config = dict(
    extras=['capped logits'],
    init_std_qkv=0.0518,
    init_std_up=0.0518,
    beta2=0.95,
    weight_decay=0.026,
    seq_len=1024,
    doc_mask=False,
    train_tokens=227000000,
)
Each number is 128 + 32 x the weight over its row's rms, rounded and kept within 0 to 255. Layers, rows and columns count from 0. Numbers have three digits each. The size before them is the row's rms in percent of the matrix's.

# layer 2 MLP up, 1152x192, rms 0.0623, rows 90-162, columns 96-191
085:153184226115132162156124126116092123127182106152171177121176137137212205059167119142140124166146111072145065137095129120073080177152109117186111139163130106146154157112102136119093092146084165130102129140086152122117113120189114140134128120135122135119096110129098120075052118117084130147
098:132143237101137089161137124063104083108150090122140122136192113134191190101165155129132162163138119162126128071045119140120092186098114126149110097121161167133170189107135140109162084114134141121111113090135096134156125099101113144123117107086099159125089156118105121071129124153103144152
081:116162142093140166095168089066118085093116092164131128095139118086230163116129125164096109090099070127160143132123155122149143163143111108153147098136160109153107127158151135108180057132114128141088068142114120118129099154183129130167160076112095194169135170126119063117075118125091146216
099:105165153070088161111098183065119113119140075152090154134148103124173210087196136134073159108133095129174109093106105113124148180065134109123105137143190133118141137164135140152117072154088127140139071113136116109174115135142153135128096118151122159134102145124084110062109078123112090175
083:096114148092114171130124115060092098123156099162158125130166125085172199059208105121137153093141039120098100095045101123082117131071137168106122094211134102148165164134132124140145095165111154138143095121135096152096147186147130115124084142074093139187137148129119092030127106136099115139
079:158137138065169145120145163095126143105163044150113102138146134127178154111155146094123139163117132113121112144144180107088112188140073110172083149154113101150108161177127125165177141160107181188116055108155119087139115129129179139093096151137063174159095125117137158050110164132072094131
081:124124142130133131125156142129137093136152045144125148087138126076194205053232114093123110152154091099088111084076172080099118140147101162160098099081151149194093169079148121160125064163077153095153097085088147094137163176145129148102153104076135147141171148165107142106096143121123126182
090:156113197070155140116184158111111138114142094162152185111173178141135163081185100136095152162088087152127123116133114123086135155114140129095142146173142162110085131140100158126137144107076150160097047111122121102098134163151139114156165070130107172180162094162131060079069120097048137167
075:168147211057147162145125085065115095095113105161155169117160146151213162112173111107120123145150115113167055125108121113109065118148106137148096117143139153103168141114153145160122110141120142110129058110096153154114111158104168119099113166144164134160126073095148146063085142149075167190
124:131101167072123108105148137087133126076158058139145168108196160165241192123173147116089185128136065111101136139102119147090082115130110147117124149123110149132102141098180156128148047170061102132118102117121132061117127128132169094119167099130115150135129170115133145072033152106096149192
080:133157130094141128126160088059092123085166095117116149114221121165216187123155123075132138139190055171157151127069101117109115183152104120115131105118148161124130215144104138100144125155101143134079092151073153092148111163126148127161136134098142145145098079075151103100058147095077152203
097:134105135050151153110132120048073120099206102094176159167189105105148197103180160126091112136129122122162122139083085114092120127109143152121140137131108118142119144107125170109126112110082104122102050116112151116160110151128160141113124100099127136092079144095107083053105125153089107139
107:170213179056107142121135129073181080095164098137182165093152150106189163144205145178126144146135063102122134122118134139075101163095124108169164144154115112149172185134125118164138114137106156081144065151093165142150159160155126139129160169071133139106154116148120117116105156088070119187
107:159184146091156148145099168052110090130125112143125160137179153138185149128151103121155134103145105125143076092077130139079109172118099095141129091109149146134109162119119135136154095093100151139088092085161171082133097126120172177137123112123161138162113131135112123080093127102098147184
092:120145147069086165090136117075107089105133086134130176102135138135190195097174142153112142137118129166152079142052139079121123178126092117172088100114116125112175173209114143115145121139064115134089093111076136118145132158115161169109143064118105153117081103126127121051134174104064156129
108:139135193077076131116160107027080097120135102146121128156150110145207148089152119145128117151107124113156108109048116130132110188123128112146119138140131119153139147154128161120119110150109159138126075114094162089127123153153107124133117082142122140170153123174142116080081114145048126164
096:137152204065094137148152178150132125134128072141149145141149103122184184089224143085101117150155107135130128081040150128090110155134160133164130159142128145145118165133140142096117094144115145109158034096072181098096097150136126188110070123105124117128125133126101126093112128087046119151
087:099160187082137114120154118109105081112126099149135141119153135150158171165172168163123156123096104175108099112034131121086118156146090156138077127123097168119147122221098141146178088142079123121107112111124146078124136140165121147112110149116133177147180119130165095100077162146109158171
110:121171194054164146139136149056142115100183097135171132145188174128196157119142144182110161102143077105138094120087146133120085184094150173117130123162085102130147153101154115136189135146087136146143048103086112095159134129147166087133156154125128116110131162120106081101150132112071098162
188:163129132105131120131084114106127079141164162127163165124119155127107218168132125057110126089134126150119103130122117110103149163112167108211094111131148189143118125154138197138089090081132106101110102131177161120160109118160133120167133141145179085103070164142140128019018110079067147173
078:109188178066159133152116120118124143075169088163122164169153158113151186085143118156083184166121050163090106077071147115087097147079103159158152140135151144144133211095114118116134120142088148160106107132114122090092113147128146111100105086148099154091132151164112135063131143121068138216
118:134120161137125141132112167073113138088144074155156195147161119128154175031156145124119147074151071139134103142107153094121127162125095164151114051130152153104181173158115142119147073136057105148136061135136152114107095133171144165141162055140072128131109166146141102091089102151081155174
083:122173130118166176121096187080103117122156124152092161101188134130204168070173103153085087116127076138124155088090143095110103146088110121149097077147164188141178189140125190132186136122098150147080075130127129145179081147155150133142149091156098155114119104157140073107055181108091061167
143:157133188129161170190123112076111136038140108171122104110131134152150161152142116121116138173092110146108093130095133142122151156138076113118159097125118171113114098140131170135181064147112055119178138086085088142076131147129151143122134113128124149108152139150141066072111077169118098139
102:117159133100112126169144145022074088111161058136152141144194127100133200082179133145142141123154122143146161104071113110127081162131075160137100139159079169139149174112151141069144095131070185134081087134138133115158079091144146131135141135115096104132115143158128087103137113104102100171
098:108170122107170164156150165099123075109156095140132180179140142117224160096189113133089120113071089097155117099087105134088118137169131097143141129090130094129140142131165091135142098094081118184118134137132143094144102159097130159140120060044119104162099111149151104088134156152055080168
132:095128129111130184113153126106162128056082085185114120153131121107142160153107093133135174118095135119097096127000172084145081151109070046108151088129149147123156139183104097108126136127136100162112118140160136149139152133131086162149120115130160130214123171132133059093128138101094182193
087:157142167113134116147139173078114123129159047204135186138200166129151173145202133155119130094148072122095106107125134114054085161128142147115119145157139171123120200123138164145169082127112085148088091123149133059159152153118119145099150061073163127101105142111116062103100137133113121174
083:142173153121150177148079159110104103084164119156152173138154127181207151119203145137117143129115052146123147103089149135109083142125119170133094133132108106167144144136084152083118092104110136129111087149116148141157066166171170138167124109156096197122178150114120064075093134159067162197
083:135130134093096151138139136092095116107138061163147197108208124112144149109170114105117124130116110098140143125094098129141111122169115153131128097172163119174066151174098114122127126134127145112095064147110179144141129177130121154187129099067130177142099168122098102062073139079089100157
090:135150151080144155158127112073090082151184079148177148147153149120208179112146084096113129098154079138163122122109122084090088153169126149174111103188103106168139149083165118158153112160118118169089096115153126133136146085098148108146142140109130141138115068133131141115056129108086108199
113:142128137065118117128145098073112124136176043158140162127189112136188178093143168114114167124159095133122131099060133140069103157138107160141139120119133151138134165059169141145060131140090158157133057092108089161131112151138124163124109067121080166182133118123127098090126143102078162145
123:132124166086126164123155111074164081129124102120158143114143118151175173086147081099154124092091092155120104107064194151117078155100124133180136101152141129150176176175128157127151047117079130108123112139116147132083124138102112173130139097157133110135164159092116033047107159102089151167
088:123172173135148188134125100070111110109150049133104133080123170102206194082202130140164139143092121122164102133052105152076125160140116158158150106153127147108117192131136110105202096119061127111093102119086156063102096103171144125097072082083074128128131154159133101066111106082124127220
084:127174141130151130089158122098121138086176047152143180135182134079202144171211128173154126122101128100153143112118154139109100179133164111115087080133164104123110185109120103122131087114070130141107037144103142143158131122102130111081115088124077164108128123118109149081066093081118138169
084:108135178115145159098127152123092160137101115109142106086171173159149210074191130061086161128126127126146120122069150126137130126098135137156065081114157134150173127181123169129138140124065155064119080085146113122134129104138166124134136103144081163160089108166094126096055153160083110165
086:126163165097115187100132132092114091126147076148096187096154115111158197130203160136096158163179083138118096130076084099132120166132056093136095121132117161096136176151168135126122118106089142080089085155067105112111080118178147175152143100081102149136144165140154111118059105121070128174
078:133133190090156140168159138124094081124162124174135148145167128084150178097124101114105126144127058139131167108114091143079061112150089145106088106176126167105175140137162108130106123140098140114133052109111153088146104199136155176139140097149125115125171113123106125120057173148096153148
167:154149137118131142104112133113189094031119108110172163111134121092139154162133131113133142091076116082187092143105124150106099193158121131181085096147180135165109156129179125184127092132126132098097116080132160128141127123168165086156146141178143073090078164125147114082083120057071140164
092:122160175104146131087147139126131087114210069099177161128142141120144192181139156139106142087152123116123063087057093107135104175120148138146106145166140136120189144127175142110104135128068109110134102147098137099143122143113117147164137060117092154136140167106082091037139120080074117164
089:152169188074159150159134132130130121081143093121167144145180121090168201087172144105107172156112117151126165140074149076113076153099095144113094128160124173174154165129138133139194114127112147178120091149097146122119098149142168147111102073139129161140164129135140101064084127125083121159
086:139225210063127120100126140114078124086155095175149153097192131091200173099181120137129147138139090128095160124080146099074132151129107145122106119142135113106121168147096146140116120108059142126131124087161166167113116191159163121167110147094073140135103143096112107103078109133137117157
082:096138123129137150183172147065086157103175033141086177109181141096166163104203120165060143171142121178159129124051098098103128178105091138102124138112112143120142178168151162123138117114081128152107127102148172165109121106162146142113105085138115172092115159116151135058092135110139157150
112:168150176101115158136124124080095126142154101124142128147141134114194149079177161127116113155162079123152111126092126103083091150097109110125088108166083124166121143140123132135166115122136124094147050132079141113125092125178127172139072103116104150163124165143128137056086146075077125213
093:135172144085144103117104110074167046139185088132126213130173135124160179102161136090087152122079128114116058091082101136077085160077123141117088140129117142156134171125147104136146125170090122122109084144140149087132112106116150172150122137130101146144111117154113096049118116111117123142
078:131144188034118090091109152056093135117111095166144133115132093112195154066158137113177161127137091108106139144065117137147127177113138172158173154143180160181133140130084148115136100160061123108082090155143189148160140145090129117139155124107107193168139094113099106076087125085103119189
086:120147148101104131144109091097070125110142081135144158147183156108178202138175146087122171132098060149168115142093124113099063129095145173123084140122150126098150186153156126159171122136134131154083082120110131158184087161152145179127104077138140132151096153093146112039121133108108139201
100:090101177125099108143138117060138105131147112162121147115150151060145202094161142080130111138123032133093085119113161082071094144077106130146099124137109121107162174150119120119170082166036120141111083119138126126179082124112113132146111132077146123115178140098137116085135153120100130147
101:166134137067106122151102157112101130064168057137155098118154142118176185112155095115142090088171049185154103130057138092125117219137080139124138123127140118130141147143141141117132101149068114142122056110144146076137147110149184128096155144113088173150127154120124080115055088150057129181
080:133127165071178117167108142071126095139144072125162165127152101121144216099175149113136137139143101133133151121123140111083080197150121163146116151120164144149127161110137141152153055075075160153099105117067118132163120093147121128105117064070107193152166100108134092050101145136073158193
105:129097139081150093087155176109117118147147085091164174138177138140157176151196144114091163158140069119169106144081151137122091142136051099119109092131165150139158135132108088110131073164114117136116084111073110102164148120119144179147126110090115148096118121157155108069145100143106125172
085:152176184103158116109122149080113104130188066151120179143145117112212213073151174153091116135140069136177086081135161108109078183146118112137140129151176145117111133159113110132132129157069144107147033102117134120192131120125169168135090093110128161113101143115157077066128145144066118137
082:139144134070143152147133093063168084137156066155146142163180146103183173086167142153070132094105120096142123109108118104108098213171099150135148089156138178163112198169134169148167104123080146129142097160105143168146139154134151157139096059098104148169118163116140058083136136133103147154
083:118116163090103107158099161079082156121131070113137123128190081116191214131131127068173164119098081090132147163097138147066140137066144157117156069120112182138080168111165130144128112162020126122109074142159122086107102132143159132122150112136083119118136101159114104099142123103059132134
088:144156181066127146123121135074107096120172105163150172157160143133217163104167125099086145139112045099103122135117175086102068157116070121132114107132112173138102169174112129180204120130089098125120080120072175135117142138152169116148161111107126167142165093119102098100086104151115144154
096:139150211076120154182183138086129095122162071119108174155196181151204194096177126087116161115086088128118153126129112134065077176099068163168115153104105151071136186117102115137116089114088106135120043113095142145144133136143105120160111127086167177122115160166131092085096121119100114155
094:157142155076161098123117126090115118107140083160091176165191116117157141097204142101136188127108119106109113148054132124063122137103133115183132114111123139153110163113150144149135151196046135133122119160131167117133107098169096149148137070137083162163097107145119109108058114113073110145
093:132183125022161138119112178087089106145122112101086159152193151150208151113145095141138142089146049072112108124065095129117074193135131134174085098121140157107102176124120107150150125133102173130101063140082152135116132136156184125105162122120101156177093144156081075102119116148103116149
095:148131149108097161150159105101125125104178082161152212151196163132186221113168148171124123148135058118156151091052115106124138191129077159154122137135108129148110160168103155122124126121062189125105105126128108074121115154155117139143087126144086126121120114158157143061107143069069117158
085:150121220065166123118120124117095147146110126103141181149137133118173153107119158145104161116106098161154150173117115124107131178104084131181157080131157179132157197148099159157128106126086130152086060155127137094148115134142095088149100095143098150126137089091117073052116148113129135145
088:104191173086123098109107172070176124136151065174166173110193165121153201135176162120118131109153140119077146109069113144124111160137098138095123119147140147101124167134099105139177085146085093120141062116114136079113140133107147178154115088082087153181137141125106057111112158135107118163
083:129150145091179156137122187093117127116102054154153135148155152112182192123188167112101114156168103092101112094130129113073106141118084131153146115113129156170110181135133153165110071162088155137134079116121083099148098165128160130120143116095093149145134183142136108084113116099147121141
078:108136132054106104093172119103087134151104045168177114146140126071197170104179144155091142157105127131127062088052117149155090170088100120159160142093117171142159174143110143148145082079081152085122100107115084132125096121090124131078093078075106167134152133097135097067098161159103120159
155:112124124125100109121057142122095082109124112074155141183184150194108126123114143130139139161146108208117074168143094127119155142160147159134134111150114121151082167109160206110098065100134070091123127110139163059097132093143131187122127187158204119128150156094165124080056130117152143166
088:155107197047133109132099107078082160168150088183095129146131111107201179113176142107112171139147077150165125100096152120079102141113104137138153091145139162170133140125131123097087077158075124122130089135081105125106131139160167133122096082135080191159124123151174087113164141153111080161
090:147192135075110167154156203111146129125160091143170179160135087155195182109145127160139115090121054148153116096096096076113056196120119154114126085152141144142122161170118144069133155156060154143115074128141120124143076143080142101130165126095107123147133104161120134098089118176102117184
077:107139159101142153122140142073079129071174050154162178111135106155159148114174175079118168135102086139115083119119098102054118183101068162132101140158186162092154215167143143097139105117113107098129050142127162118129118111168085113115121121078172177153121152149129163090115151143087127147
101:104127145071171156139132138082117119093144121144169158174201116136195182083190166115107135138117088110148135087077114100082069148131103115172148156097143145130113162117169123106165080096050129121132036146147083137127162173146121109116132095084081076175155130190096124120104130124103095130
093:117119170071137133126135167110130114089192075193123132131207129139182140078150163089122149125133118137123111092134129073117102209108099076130127068144136153092172173138188137164126079144088097070145075119089143144104131151121163176177106079100101110115149119115135129076091089097088134137
153:138098138100117130162135095088109076070096096075165140171113153126142145151137116110120117135134095109078105096055146101141104159123037063133120081149128138167176104098090219063172025160095162132120102110135133154105123111132118194111117157125149087155167126112129060100088053121084091167
095:160146182123124131131161192112093138085148048198127129150149150132185184098178091085137131142113081137120136102084110086104078174064098136112130113129187127123170174109110132146168147114114145120119085163145100143144101118146109117130167128085116186200158165128087085085136145130126167134
099:140112189068144182147129171119094120126159084161133135134172120128159205080120151119109126097135052156125086148063159148130140187083096151160115124095151135154148179107130120163211118158089173144143116139121102144097096113163169129125111146074097114092141101098110075100110083135119100186
165:152126140140148145179118133042080122060129145117168165111131050180124150100134150159069112121074081149108114145067137089081146168073100084131121113113089163082183100144109150082175091127110141116115106139140135069124110129128136168102144158103162147133097154175147093118107119121086180134
# layer 2 MLP down (transposed), 1152x192, rms 0.0432, rows 90-161, columns 96-191
074:163153083128155095169107088187105193172160157099106161080084088067071134034090118189154155086150149159117091197164142170168156123120156151069115125160114134152103123162108130126178138115147179142168148098100096164165104071167149139142170137108111126125164113082087156197149188103159116128
080:168137117158097114147062088101112124123150149135121152096116110117142125149135128125115122145149107103181128166145133165119145156112118089133111133026168201113121178114129116103134132099167085087122109122107114075100151170104139162077164127140125087141155182079101095119089097139105041135
069:073159062160149146098104140155100128132147163115156073139064113151051123118109097140139142178158151102154144150151097127104181109209185136154133088134199121122061084171141131139169201161072131164116194113145127132086136140159108121129127167126162152170152167136201087129158120065115152125
089:105161085200104117154116079140146108095134146143166110119113125117114113159076104126111071139159081125096152121152144172123122100103098110118169118154151125117120053201169085204110118156090080140106116094146156083089106117162165125069196144157159069092159149111158084095128087166133143145
057:165122121083179125102161086157132108149065174150160159130085129122115096157153161096142129172181131099114114133109114141110135106117101081164094136149130092206124098100154093122068109077136120102132209191165136085138184121149090146073113165187162132170111127172153126074108066125112124139
047:143082152152142146064071114144125168122082118140052134124070184082094101099107196162121149151116159135117110117126084110168090138076130155177172097122186138172129119128082158152119128129099108134101186091151075170126136086148077120133142158099173120130112109098143149161166138084152203083
066:142137151139134102171168121155107134109153139185164151145136141098148076148174046191157137090153092130099113143165121145108153159080081149144100082183108180143091077150085152107134105138105151135137128185160151190140121125118132134073093148120154055137112134127084129114164108123064143159
073:091067173138126099076144144134175064127107174156117179176090126134077169098082150105115159111128134108083157051160108144144134094162098111156145117110136145181137100137105132137092092154129136137069090064139115107137182086156204057108143098150097123132114146110144098136099123087108161106
036:149088143153155126117203171155154141128089109135118152115099124103151148157098147169078097110115175134131153139146141155095123119134143109144090124129162093138127087121112077107154133087121089113081177105082171106101109139157115153121134128102070181148124170093130153138152177113103117114
130:133157114094161132087136110185135114118114128190127085133095165156161120141108120111121184109123122112091168200131173126139114149149156106109112154095165149087161026141136145090157080094176071098099123140129155126131141145128094160127084109156130074091103140150123153167135086127162135091
049:220139121115149139132097145153130121145133148155160103171102127126119137155116144122100200099145130166133088120102147145113131185107149096154103085167182112181147133162082117155167132083124151105128098137117150171094102154123126132106116115148074105084169175069137111133121076050103103110
090:151158088105120126173099159131074148115130139062161114100165177105094100081136081138077102148091105146167120203170062123108088135138080105137177106168162140128103103124114157123123127173170126115076143093129134103188120196119072157111083142120158139201109126176147114157124138111147179098
132:124137139171152128159097095133066126156064094156135112122111180131090143137100140106075132114083155095098096125159156149124135103077100149085167123090123210102109093099168084134139119105143126102108162170126003078137123111091092150100142117125168127142089148086154125117146170137147134109
128:093119152084108088117134100164132110159081160096106120112042121170146061127103142178151094149156121201099115156167125156134145050126125144112152114118165124114145153191134074118138139125122128160087089172131148166111104123181116170100076107119119136091109146140091120200192172091125114145
072:100071109164049086094111102081191142139054179132100134159113101169094077160142095163164101152132121114164120168160145203153123126162121132101118187163177081140088101146099155125131169173102122078100130093103126103118134139087072170206097144109169105121154095101154121141157127112114137131
114:124106134129121045126132192068171188092113165094188135118111119164133132114131119201141080139112137105177147147110087139110089188156086136100107096127159164115044131177100162142095122143125132090107160172106155077108175115086173132082123170163124132160103116177085175115062121139083080075
100:110131103165194143159167117162090128141120191154141114120105165104125124194108152141110123177139145138174171113191141161079129141139148147101165141098155110178136082185122097140108165109147114108091131124133173144153139218151112161054136123118072126166088148123141085125085128096138172148
088:120123058163149134132188157132091151121109192129090077094162144144120076137109179135130140114195104130167118136151097203169107116128131174094157102156136130131159106093168163171139148158158103160153146114079184137087099143134130127155044118144110086119122185122141098096081079126115107117
107:159154089205120109143154081163121127108066153132067087149066116119098112207169137107155106163165149144157100106129134087122139101129108119104135156118117136121100080120107122107131126171109135124107145119143121184144053135104082141088123128119149149163059080163167165163204133169190187118
234:164105149100077153118121109116119110136176147169109059097195119093152104122144175139163153126126177158118095149105151144093141149158161145127082150128101122147149109081208084125128137081118127126146132180184083168095134110186150152093108146107117108130121150101179144199181206118122164172
059:134152121135127074158129075110128104149089148147093159140145182151112117125151128136121122117081106120054143143142186155116130150131101131111161109135101142227109160140148076137127151132137133160081097129091137179123123142110072149109081179137095112174120104100200118166090166149152137084
134:128170090147163108131108104176136139121112147135116093164049147104150128109132091127105149203114163172133140140112156137171123120137157120110146077152194117142124102108156106137136146059141140111143110107078144034137120083048058188144120131163151092128062122100164183104101136132130193118
056:138097131161151053192161124125075129096199132160120137125115130139109110142131098152113204149151143116110076171135168091145145138119116165138111139124144129088105133180112118128134058123113102121131177138101147103142163108101093109151053127095126157132132084089083143155138143195151147113
193:152126110167228177166159109168111119160106204139105127104105215093141103147092116070146145116187138131144134164089132145049178095149136160140152112091120095089124126093134127126108144033187171130141161141143116171163136175174141135127145130158144153095088101182117153110131151150108093136
087:071153144188103084086123169109099118106153067088155116109111133159148114112109124147139135102156097191166168127133067164180186138071121120059127143094135162143145106079070203134104149122131151067136165152132166168074123147156134110127173140160108137129110092096110080088133080157125131126
097:090110114147126116035111142175104118167129088096166116170075154143141097134154136089145170129103093127139106136175127166111170107214130122108150124129131067142150095103085142205112166123100109103107177122150103104083120067122083157128119244152107140112100143131105108135120128137141116056
196:122071101184109176101157116220127149145153173146113111153143154102119045142108137194146183113125135130149156146092150139162130159159054135173138094117142196143101128170139093149088184147127109128124076081153137163137108147144113108126068146151111076182114144134142100137107143138146186130
067:137160188127161116140113105147132169147128126150175099116077110172136120111148135117120113162119078184129127119126102154158131126115129113147090157106116108191132073180096133146145101152117073101164106194113178129120120076100119155119130136200171130127037126153167095163053092147076134117
071:158114115171156127149164110171060135183127159143108128135074110092080125119102176166099131187181205120089100195167197126119192113167116098133077130147114144105138140138136151149205118129120150122127169124075120089142155123101105131082092087123168127113090099084162155110125139149070153104
060:130171158165110178154084166156080145109183120065126080178129182063129132144143141090171199112181141196097080138110104146078116127169184108155092106175091108139137134122098190201067128080118072103149094133150163111161124160072128139113113114193152158132071087123171160113100134153079132090
069:153078137139111167078170114089092125160135135165080097138153114110090073145077094156104093094186121056111178101128154151099139110152074108143169130135133170086127132140144138113123171128158139134099146074121149090173081080130069121133180109138165138151112128105060086153191143117138132115
126:122086126141175093132103120086168121134146124129096124102105160153101109154075089181177085122119086189105137160134181156136132050088150117144103115107178096162115097120119112129119161057141095126189144077078155126112182131112163161114120075091132144108119185056195180114138153123154105132
141:104062083180160083173143158113113125117149113184131104055126117113130143090091136157106136198117134139127107156110087110110153063078156120086144213172125121103114074124151116135144164138134103115161116135076142122124098100097118176094118113090152105160141082137117088136136151206083072078
076:133106137157132103178108145148088139112146150130112068201092153164094103088114106110078124156102127156100179157178185119155110076070137145113168102135113127156127163107147135090145166086120099162166152138100061130163078114145161109110168144136115069131191115120172208121124132136174083119
065:096078115151168107085151066142054109127103120145129146126129145084134145079116166124124170095102160148088129114133153094194126058163127088122118098119116138067151142127070122136102102074120129123142194088135133169180146091168108101186154077131144075066085078125086106101174095148145166088
045:075150102144093140116194142131111173145087080136064138114130182149093110127141161112044178144090094082159137120108124119149121142151081186065138115073109151115085151112179137156135151121152157151125080086200091114104107146113109103156085160088127135102175098130094078102137115121197092105
079:173081093153092098124152180088115152148133140162118083111074167161106092163124109148123130127125078172172088200116171130109107112127077091089144121153226121102141152164093186081105138107086115079134156124143152092111123083128077138144043167168123107044158108115157140125148084167162145132
072:156139144181121130142144081160187149177153177122114188088133124156109117048110086160176156129125136094196061112134159127107142140117215135166130097141142151149071082125093123168146158118165143136146133135151055149147134172093109093125086108119104142041093144096182147097149140133115103117
209:108080079206134113144108151158096147167117168161118111116082150126092083132050143145138129113175155154116165122166122147130178077088137130110157151111099109092150083130137113072107177110193126144131167132141123128123112130121094145132135136126129117145152110171122146188193122152141122082
096:131103107169152111132165102199164157138109183136105122156065161102140062137068133083144145123085092142145147130202174160179152088169154134128129157145094096118091073163142134145221097066129091119119165115151136118091134133118154147188094147196076121109106154141136136212125136141120084078
058:172120103123052100126142095187171097139101156101151191141114106095097157133107121125071184155123168094157137150149144122128117142145135130147094145190136139114118096149032123120160149137090181133096123123158120155189103191120147119111109101101117129153093122118105194146126167091110071117
063:129158146103115049128179151148116105151108198140150119097126103189150131142134089183133172150121103133114150153124141122118144067124152095188177142115151103124172087150167137092140134108180130136145148197103095101111108097119128203102036185176116150131109157151102101127134132127129110068
064:151151096166108104163098101132178150096090194096090134089144166096076050166137098133122096091133116110128136087210053161220146123104122087186191159111111136154146068096077161122133142140131079138158140092079130088122144124172151101158149103123076111116111106136110172152105154143167126120
116:168091136140120078165167105143135142135097124106146117101151134171099130086117187092139036160109134197141095119174140178141106118173171091125138153089098105152096107123186183129121112061103073165158199100132161109071109176137130151132155147131098118112094099158098185112134173152148115094
084:129073113126116102080181176171135137110121148144130089120109136153081116099169127120120076157150202136111168138207142106166146105130136166147121137141104157143127101143114170133159176131107079174088164088124152176116100126128093107146148147144167086132114161130137163184170146092199119103
061:169128084212154111120139090108125157091113144109084165099120117105191131152067133131151079170166095119159193114147135114158200144134127105143090167143158095071110103170091127141075101027116137121154113140116139095099123108094181118134149050090083148167141166133168127175155077122100095145
080:131094140128097187135137159164141191154124166150157091189135149148111107128139085120152131080113135134153087176140122158172179135112086106123164160120133170100128130141068173158070128140089135135159165107109100150179172082102085109121080121181184154147123142117097099149089165099149078159
102:094136186107122167074081127161119118134060088119121157149155113099130159149134110065129138122047183135125124164129134150130074118152157136140157057131119090116164100077150149136090166071157161134102103125186095097068105081139147136089149181158137090126110155118139154155123071143161127112
094:104131094143100140107183119164116165098152130164132163135141095138186150140138161191139119150085151111151138206104170197049135143138082112110209077080140127101161144128108130168104093076140150092075167105112122134133180164205130121131131139154117102159125122117189190108170175159165097111
063:137120112148055157137180083097032162126175069166114109124170177154121170133085141137131142183166199165147161153119139151119139132086148121097181127118093098102171124113117183162138136036109142137142140093169134118132190142204147127122080107110110080143105099150141171149085135166121162167
101:135131092132076085152117165079157104107139102178146110129069145175096096140108132121106147120148139166163159150123100154092118208172127143118135079088170117147124169097166182135105150130154161088145160151112100122073219118137148103119069140110074148130139096065128129067124103099170100107
052:148192154132126129143186178141095100204114196148202121113151139157095106152128151109081157127155098178092111126116119134129173102148176095178142115115174099112131130100092128160120130154152178070090152065169196168147110145182105129106091180109108171079122135144111100123113096115113158086
057:107085080194160044127090134105160129098097116104064194138085173173061097124142070159128146134119166142123128168134101080210170098083117086132134133164121135079138101152118120132124136152117134134132193132152129090120110097123127135112098115156129111122131108138187072140118162107102141075
055:180081099104107126157145131166145168162165153101146099108099186147089051152138110132110147092097116089147118140185155130140170069135103083126111193172131114111154086189139143139133151146105087054092135151156172142166133118109120140114094147127118166101106112111165139189127088115174182127
072:133136153167120072148121126118107149054089096079114067128047175103127092093147089118148112110160089158156148156153098122136150113163125102095130125131120126102115082105164117082149151106121071097188163128156160156124101165122110148132110148092167165121149112193095121138118162142144098123
113:066135136173051077155167093179113192146146208072142173055157118115097155169175096118128158136133122138168182169153115161115140116130173121128135138108126112181149059112110108123109158135168126130176153121167145161116117153124164107145122201117160115159172150154171078168144117136139154110
097:150081102156090100103127106123128112086159104164128188073127159166130207077158125181107158087151152163156165166185152188117158104155104115102119145107195172191119140192194082163131134123113139158131172116151114156113125181127153171098130135081143104100115159081129137147120177109130128197
095:144127172106126166081115133101124085096183097144097082134115123145163160123142117098141133156120089153086148216157191174078155113156170140098140152160134151164180086093112095108175125098133154165181165109171123153126123176106109080106156056095116119112125118143162095172109082186111150096
070:189147158092138167141118096153154137093105124085088081141105135091162077125174148096102125167158089155191146160096161133110121155094142073084114142105149053093162108087102169125110149073127079113160114151143071066094128117143131093070095137128115089109071102085166108093068172137139127162
076:091146148160091149108139130178184150149123229125126138144093117145096073129083135135152069160113134136130098144103172181142156065151161155119136153144159127140105046131103148175088147092147153119154151157131144091110176173129105121187127183099093139100099156097147068167150110121133152107
076:106030127172149134075162106145162138184092157107125095109134132188155076148116124124129122165121100152080078152124097114138139135107143155097122200166067112142119117138142118063141168125151144137080130147082155128119122136099110104104069086144108065100145157062151145137152141132162132150
079:117122123155112151090105138121102108135156149139187127173084185135089142105118136125116230136111131142139101161122183222121111089076109081095151142087139124120164075116095130121126147062149103138166134118106146157114177097091114138144159159108179105103093164132160108137182075188103098099
051:106140148166086106103106096171124144138130136166175086175097206153126149173131134134151173156099134106154139110119142122153140104118100069128098178122142100124069120127107122137066104190198158068153122095175154121173166198123180073136128150152199052157138119052150122108173087101145190157
210:170053134183131126162172100111153194145150174141104112134092144088123128135130126162146136171176130180086122164141086130132077145108160118115162136142151146097173087123126114157130101132194148089117140113127068153162171100178123086142154139152145111152101110117098098174216163131155115089
081:141166108115136056149168059119142097092136152160076111151096147035128089079135137138103134108141171156135120164121166117137140140107120164145137094151165078081108153145135102079147134000106129182172148123115131124159135137093077166104117150129114140087127156088142199138177176111090141113
069:095137090099127103112160093172121114120182155167102126120077172136093097141144113150062130133124167086132160168174196096200151064101126150081097140115156134126120096180129156134137121148162129078125194145165143119142148106128161115132108122126129137070128115122125078171151151158188181146
065:178096121162121166129120187184146153101122166070152102132091134074075117103140102143143164119154167095115125145160146166123111119102132117162139122076167175122130126102078155174069168130152105161096173102134137212138132126129076102085166143109136093084076114132061199178089097140122145095
090:118074106164122148117047162117095095136145097148101104164100131142120136063102162106092134116151173167057088133141122125167137098080149137110149136125132050119178061156188143084134150124164147137134144126071097115124111079118082147129104144112160139162159129121114119188185107164187120079
066:090175187188107134159089168146117149115108115094132124095168132165095072107106154107114152102151120154120144088082104188178142116105149147092131128072082085093122099086101112142085159163188126085134142154156125184155147150165105112148085174156143128078139096192172155152097132165150140144
210:188136031149142085115138118127158125068165175122148171153116168097152107073113112114109122090095158108131110113149143163131128104176101142123153101142186122109169112142100124157126139168135135106082164073099118164135121137105108117119128216095093168052118153092123134182154132126180064174
088:144125119113151106199155086065120171132155179100218059136131147127130123187118123200152191099139072101119130180101144115088124105120111186089104153186120087084171065106142152131140129106186141137167138119162123114132118081117082112072091111167141117062108160116155103142141118128089151140
091:162094113148091136131126135110102095077117161051171156167094123131080129163118113078136115141121155100114149114169086082161141168124097079134110085157118099155107083149129177165082135111117106146080160092206160072131182079142171110165153150096131150142149085105127177070109081168093115117